{"head_dim": 64, "weight_decay": 0.025, "grad_clip": 2.0, "dataset": "wikipedia_en"}
Each number is 128 + 24 x the weight over the matrix's rms, rounded and kept within 0 to 255. Layers, rows and columns count from 0. Numbers have three digits each.

# layer 2 attention output (transposed), 192x192, rms 0.15, rows 53-63,116-127,180-191, columns 144-191
130124144134131117144135093122100162134133100179115118129117135146105103175096160097095121118144128111098128111115137108117166139095119110115173
111110120160142134088106115134160119115184140140122102138135137111106105161171155125073164110143153105105141128105073109114140111108132150105149
175102134115133112126114161120130099120153108166193112114087120111128149143157113148124099108063115092130141125128097133156119138124141118120129
165101144098138128130102112116120145114165116118104129110129096136176134104130148105116135127129068133134103135123114111133176135154115101099144
146129126128123149121111122136136124087153150139127173138151123153159110124122105137126173155108140142106146185161146157159091132157108089116143
117129105082144101145140126086141121152084100144094073153131152154132132098110103121119133116134187119134133151167133090082134132107124179109141
147105153141135122110107124122146137105141170156142160117166151142125174102153106126095116134094107111113101155121139127153125101091166106146121
101149120139108134159118176125123158123190111103163138091103137111152117087137123166135080151162099135167118150121142106106153149136124132175152
127147140127108134178092119145086132124110127148111131160089132115148134140116134106143178119090144091120103111122157140129142109119090142117123
137156116139122094092117090148106144143154127129138144090119151140103094154094137129146142170099116146138126072147116107131154144131148129154139
104130115084135099160110134100119103130113134118113132105125134077167123139131127123120071115123104156123106066151106117163148129101138137148117
140110095093155119115121167146162138078106126161088140135152156081160082127103142109125114125125122125095150151123121115084101121141151117159134
117105121134100150141121137109102102151122171131108170137136114137113153136153129134132133173083127141145137136098115094136139174123124088134126
123151114132107134096140117095100122128127112110128132110142086134133109133113116076138125167117133167142113149152127111128140171105132122192099
137145122100088095143116095150134148092132140139139165082123142124147143118127117144121153150128111152155126159145150140170132175150139146119126
064129094173099120170127135147123110137112121159117087146112110128094104117138099101133132135128158105123135107129131149104125144100105138155105
110101116127129106127129116112136131148105106087117121141128130134123161152105159125116131101119100099151118121094136123129121137152134108134127
129137138094137129149068142149107149155113129112117168155125129123120142129142143116155139127115107116133115140138083124125143119163150094144147
146123161119121157158157089146098165122114108098131154133117127099135111125115091078117141111097141126166145155138123137136130160119088123130134
159142107136120107149133084124142132110100131139130109121148101147112111108122155115125112142151144165080148121096110123137143118169097102119110
134119108148108106119143103150108110100099118105124121132143091126097118115132097127138092131112129144116154139138115153142127110129119103120153
141120141112114121143110144139114138105126112077145094093121097101127148119113132159135148151100139116131113170090135145144147103141102123092165
145151142120094154090123119120153143114147145078116152163121144123118125140123119147110133113130128136123138107136086151096138136131160123149119
151099174160166176093117130137109136178117109114137099142126085144099131136139144161099099126134175114167102142137092103159164134149102116094084
101187121117110154119088146125073115114133132093154110058190102153160149136149102139132136146122089086195136133104131121150098094116123158109113
123155154071165123166123149122095114110124107113144152120070108160152145134116109190121091113108153139124111143140133113141175111112160075105107
126181173104202122144114139151144085186148143100106117184124123128154142077134143159122140154114126127103107093140115152101144121124157170099081
171112187072117143144121090138124123141115135122133145149142153099118138133142129160142107093140109128147187121136106127099118145116133115137128
112126137129115152157148131072129113193183139161131076064098117125137138120152112111161149123101139162137106137113157114127109134113126166092127
110105121138124068115136092147094087095160170152182131155080107117171098149095102150125094083095095144111115157140116131142168136125097134103111
144113085149112190129142158158174105138122117136160129149161141137132102123095179169163120129159115140134119097139130143118152116204110125143140
122180137179086116096188153109085135091106171136125119141150139135158138153118132086131169114119118122161131138137146207150137104117149134074153
145135129111138168109137125081140143120136135145127111160134148096155126152166137152122146135140103080114145136116139106174132145145141094128126
098148173144118129116134171084140097146112146127108170191160136114096123143162129090126039113149139114095129105145116142092138086129122167110134
153148118130112141093162160125122125128109102153134098112091131149114172092122117150149169165177122111138150123116202127165112119135103073096117
# layer 2 attention value, 64x192, rms 0.134, rows 53-63, columns 144-191
181155138087142143147136182123127141124151121151073138128117114087124127170116138107145111149134172111123058157144108102182170103102096126129101
165117173119113110133148124130142112141122129130092149129091115111140115133148115136147111143116122125131104117130121167104138158108126119111119
148162130131139145083119154123097150134092126096112146117132136176126105097126126116149133144183154128102124113126114136107121113067135121115102
148156095153156118110145153110151108147125094106138165138075125109144117173136123104128122151122123150108111155101106130155139115128191143127151
114112155151113130103102147160124150134112124146162138155119113082113131124125083157142104120131131091139118143115139129133104149136108109082141
159140096138086142109159135160155132140144158113161108120135112131116078155157153147103158094108163134197134090127173078176104119092128150137116
121149114127067102123144146127112094166117098135127113160129097109084138098137136154137180164158081128122139137120113089160099114099128105127150
093095116105140167142106101149174149167144103129100145192142136132116126126203126106114094119125136139130137111137151172119088128121097117135101
092079110114147158152110118128131137113136123113153110165142161174111148111124125149133140098140113148110131136150129108143182105094121085106141
179121123107123134127118131111202133133143126115128124089104148154127143155092111123105192126124093147153133148165131127086106152148114154128124
132084115159149133144144112120115106112093129151110137088101070084131105129134117108124121133113123086146087138126127149086124130111042117162180
# layer 2 MLP gate, 512x192, rms 0.172, rows 0-28, columns 144-191
153121106121125117040149135157138156153134140112135103091116118140132137111163147113079114136121127138132131125116095100106138129124104150127173
100135120111131147119128107140146158127131094143117141120099120130124132100098085124158131120137146163096094137125074101105155109147113147126109
133105129122150091097091131133148092116191157123107138133100136082141139123073110094091084099101138134178132141133092140134144136102121145125121
125124098139102144089122131136115117115121117079123147156131115114138148158129197083147147149163167119111122115164063102196154158160136076143096
121135154128110138120107110131134124113123117122096159174104155092157137139086120122144148130155112092136180155128096090103075125092112132160105
105164142153106117128139148154098080095140096157184086136096110168102102068134120109102082175145118081112158136149102108145160148136139155121112
084139077150122131127181147120137139129123113137089111119127103164169135131130161167087141135088125159099123114114132065132199134059116147113130
172098135128170145192111101140136148158120115113114081094117124132096139093170129163091120100126142073121093098104127154113112113127142149135100
129126146143095144114117162134130113151126139165073130158109120111121117163110129113116112115095130136142147139119152096094093094115129155102126
132119102162118150144103127148114096147148155153103126137140161101163100116123143134133166131109109136172125097105100181137124150124113152118108
147117091118122105141119144097158115188154129175118107129107172173162162169125128133163139136153172152155112140117143171116149144130140138119126
143136118109104156144142144121144128156110077126145110153125090124127134116171134129090154084093102105138118116098102145137152093163111165131091
143149140121088146153142103129118111116152110130101124097160088109104125111104133127148143127125149100097148099073107094146112082110162138173108
118064186126106139127125146152137118110112115108130120080143133080162107115152127071130115122131132153127102097084125115156116166145112156162152
105109117137143130120136156103146112165099083095122142105138146166140136160111115108162119116153165135113180109105124107153158103116093134117130
114144141078147144127099118097143144096125184136091076109150160111139123157125168155112121117161153171124156160145101105122124149119074122106175
104124109166130127134151096125146108120154134149123122117112088156111094116137114124139112119110114120093147110121114099169140142161121114080143
131147132145161112138135111140127075164161169169120113109119149093107134135138123155113155135114119116101161089134122142107149104164134172110099
160148168130143114120123081116117144110126163109155124162118163136113169102115159139128111117131123169153098120097175162129108150181127160149129
127140147143110214128087139137156141170161163143098109113136105116120105138090134143147120153073175112109177108201140108125087136139090078076129
145146184149170147112127152139113095141133118148096108114115124144183145108122121136122106118109167110177143099145151096128098148120155123127121
137150125128155117136125101152112110124131130153167158113114166113091113145126128163084127105132122148112166106156100145125093112107134117163142
138185098135094102116177144120072155131109126131118122124140138104120150111123148162111118117129167102135116124150127116161091185143098138121085
138146151114157123106146143145138098106164104148161129147140117092152127128150145110138136148156128145169151114110131093118132129141134144223098
111144121107155090128115128132149150060131113125114133124132088139127144157128132141113154154129158165150124134089072139138125119105114145124125
094070139094116119138114102122168148106173107119101165129141156119144140131143141129131118135177192145122104110138159114110162096118143091157118
134106073138157111121108129089146140134146121111127104177106132099109122088126092109148077129134131121181121163107135099100100151121134141129121
167099089093132116112112147129123118117147123144093129137139140169168140130141123135107134154118127101107124110139116154173119112117118138128110
165127152113133153108095150145128109101125086102127122090113117140111130150140111110110114140163113111099165121123106128159152150167143165106117
# layer 2 MLP up, 512x192, rms 0.163, rows 0-28, columns 144-191
157100170142070158116112095200112107115153126159145067154117091131133142104117097139107149130124115156084144167135122145138121129141130103153133
165124089159167116138166121084099097135118125124103099125107110098134109101098139138124150101107148128114113134100162092122118167140139105105097
095120124115141105064120101108157141148090094159158101083162140125094112142111120093158093122121102109078147139114107159134090125129143089113122
132102133125133132162140131142176135108122132112146098140116102189088143136098140171092101139155137091122151127116143129126111128121111148150127
094150123133124125144157141161096155130135146113098099113122125087143153137140114141097118107158103167086132130091107147126145148136142134156171
143114137122106131138089144109130087127148104105122139093167122164133111122118128130110102162141146147123118117166150165120121121092118144106166
049166160128075145140140142115116158123146129136154170109176134112086134136126096097142131104169129162106101096129127121113099136142116105110124
102116177104124127091134131127112107115146101144162129090175095145156126128107137143144136153123094127133129154134113108151104081162141142125133
120157130135095155163121118153129132125107098172118107082163130138127089147144148115106099109117127125125108135121134120130131120103144133141161
105089119108173158097126097127136133159172147129109111101107131121136114141169181129108118116123107087141064100153140139104108119108111130123115
101147117125113167116138133117114091105148113108134113119115144116136149082140078137114118136127151118173152130147139142107108092112124146125082
109091133127127091112115116170104127110114141068157117138117121128153125150113088134116137154159121141131175099146100136162115114092115172105168
124125132091136109107152131136106095121152150111148098113173162091152097127140130096125123113104124123120135136167137125100150107161135147093145
123117150142116127116083130140103104125123071113077134157109109130123152136164090142132139109095123137124146136139113128124141106130136136126150
145150140080196140135112130158133101064152167150128102110129104150095131139137091125160168133165132165107155134095115122103121132102113123146161
132148166136130108118094128111131118090125120128120099139132131131147129109152143149154134151110135156101130127160103087151140150143094143134168
121117130141168128150147122100156136135160106139159078126161111120150161114132115089145115114129081114119168175119086105124124088158110134110124
158120108128133129116156139148115099148130107178129151147143107119116209188125125080096149126123158139138144131124145134118127108076160132170101
112141079131102098112143113181176119144132100127166112133135176107142173135156119163149115149100138120139111129108111157134144120138191105144083
093121144130150092140106109143161151062091081150097090154184142080109123130103107129153108146134117104093125114118145093142113092126098125126162
122132110121112152129146133153157102145107117152099160075141100145120091153087156172111096193136121102134119131096114065156092158112134141111114
124131146098117115161120126113157145140116174184107169146121129150168133118113115140114154126082158109142106140116134108106111141126141120120153
100104089157152164143132079144126172113101070141101159109129122160130142134147149072157151110158128112153155149128150142097117165160135134093121
123142130151156139136123118101108127129112141096123171125112163127077142123134101088108100097109115136095079159097136124120109128096102134095132
147144149126167154118151112129126140104132151115139149168127133148146146109107162131094105121146094132150124189146139140095116111142137159136141
119139132126128140129115108134159105163105090158075127161175138112118148169154124092125125163141122145119120133152082127116104106140128129177108
149103135105115127100131141133141137127162141112141106144110103116159118147112161133139110130114149133148112116124138100153118104157124138141132
072076120145142129152115114133160132149124105088172087127148104059118098116152118112057104126127137124119171091129140136096092168132114175113124
161109108129146109130119151082091113148107146148146151123163137120134108152145119122163135164109131179163129116144129077139132111145146155086151
# layer 2 MLP down (transposed), 512x192, rms 0.153, rows 0-27, columns 144-191
087115103145105188131116143104105143142128132093160163138094122104185159094112082108127100138095100092102153112170125123139122118105177138117091
117071135155185145129134141118155095123156155132148116126119086111127107127100160100163159116132137105143082131112099120101116110159132114113166
123152139179096074122095088093123103113166128120159141108146124097142092111095117107158173130112116078127123102094078169139124150118085094147121
091135145099066136155097147097136147137148113159097087160133086103089119127126152141128141115128099159156063153141111159102119096148148147159098
122155098124124123122152139136113145133174100127083135073117129132153137146117125153110117125110099163155167136120119165135148139139126154112146
144094133137096123127139123121091162133137125126123160164171117133108144099108137115158144143082126111144141120139067132145084147133117142114195
122143120177142111137122106181112121108134174141130159122103163160151094163129089128129109131128120162124103103120109096148126149160137105159110
161154114132099124140105139115124125120130101173156096142116112120074149162155084148144115163124172118125150130086134138097136138118141139160186
113151075146144094117127088139149143099099150145134128112169198139169122089098125128142147121173108155155134102142116134143098130141154144106136
129115066162120128119132118153122144110097137097150121154150106095112147157117138151127106095126158129129115123164105096142137150130170131100117
134125117162142108106145118121131112132096109125110159093081131148118146163095137147112119120176128115125121111094088126146170138137157150138121
100149135097144116107175126100131127130135127118119124104111103099124163106094115116130123144106137150088142149165155113123127108147100132139131
148104121125163091083123140143103125115148146131104132122111173101137115093145129099099107146105102164085119122119145127147147127178141134140123
120105125086130150119117124150165129086141110104098132123172125118142116130102100106132160161149131141136158093168133125141126143109168143150140
159073147079146160158127147157101142135111119117115127101175164152156125116130130114115097127082095128135143157099167120131097094143127140114087
139142132124115107139192137088140152125133131130167133104158137128122106120155120110094122160134168125096143121145110136114112165121108108132138
156146093126113145155163102126151105110128120143139087115137155124139119105136108096166163131101083120178145150122135114162159141112161113145162
113114125106113127144135169135111147121152120161150128141150126119129114135144113122095184146138128173139149131139212146172120154119136095149116
177141103092141095125120157121140112146136149077097093107095145140153092111141187136124103123112112115167112134115123172146128129109115143104108
124098106132126105157145129148106122113136100119133119124119099143150121130117137113128162117115135079180062106122083129149112145105136115111143
155133099125143097132129131097126123149131107164119121088130134132133106115129128094128160123135150155156137116128101121167100167092181113160130
135125086120096133137107094102150094183143113115067123093176152120167136186164122111129112144089147129143130118130149169119166106100158136134099
100152096153101136110116105140118133135074087081107125115091140145164070139109105151131130120121122106081126090104112137149108088099117097109106
123105114132132160147116106134143126128140151126077126155100117118160152105119119149109108139114127122096107090125144084144150147134093122093136
130144106160122076130121084125102102123115162101111089129096173175157168129160141123137142132089098183097131134152111117141162128129106137138100
144142139128105119133149146118114130131113157159137132127111126123106098148138131123083107141149149097142137157134147144162168169098135131135143
143149118123177109102160113208115150144106118106164174128168107154128126168072121119124159119063158133154115126076133112146134135086133128161119
135138080095143157091127144144128124087080099111111114127119164168146130098126184133132172142097108178162133118107141108131137111110156153125124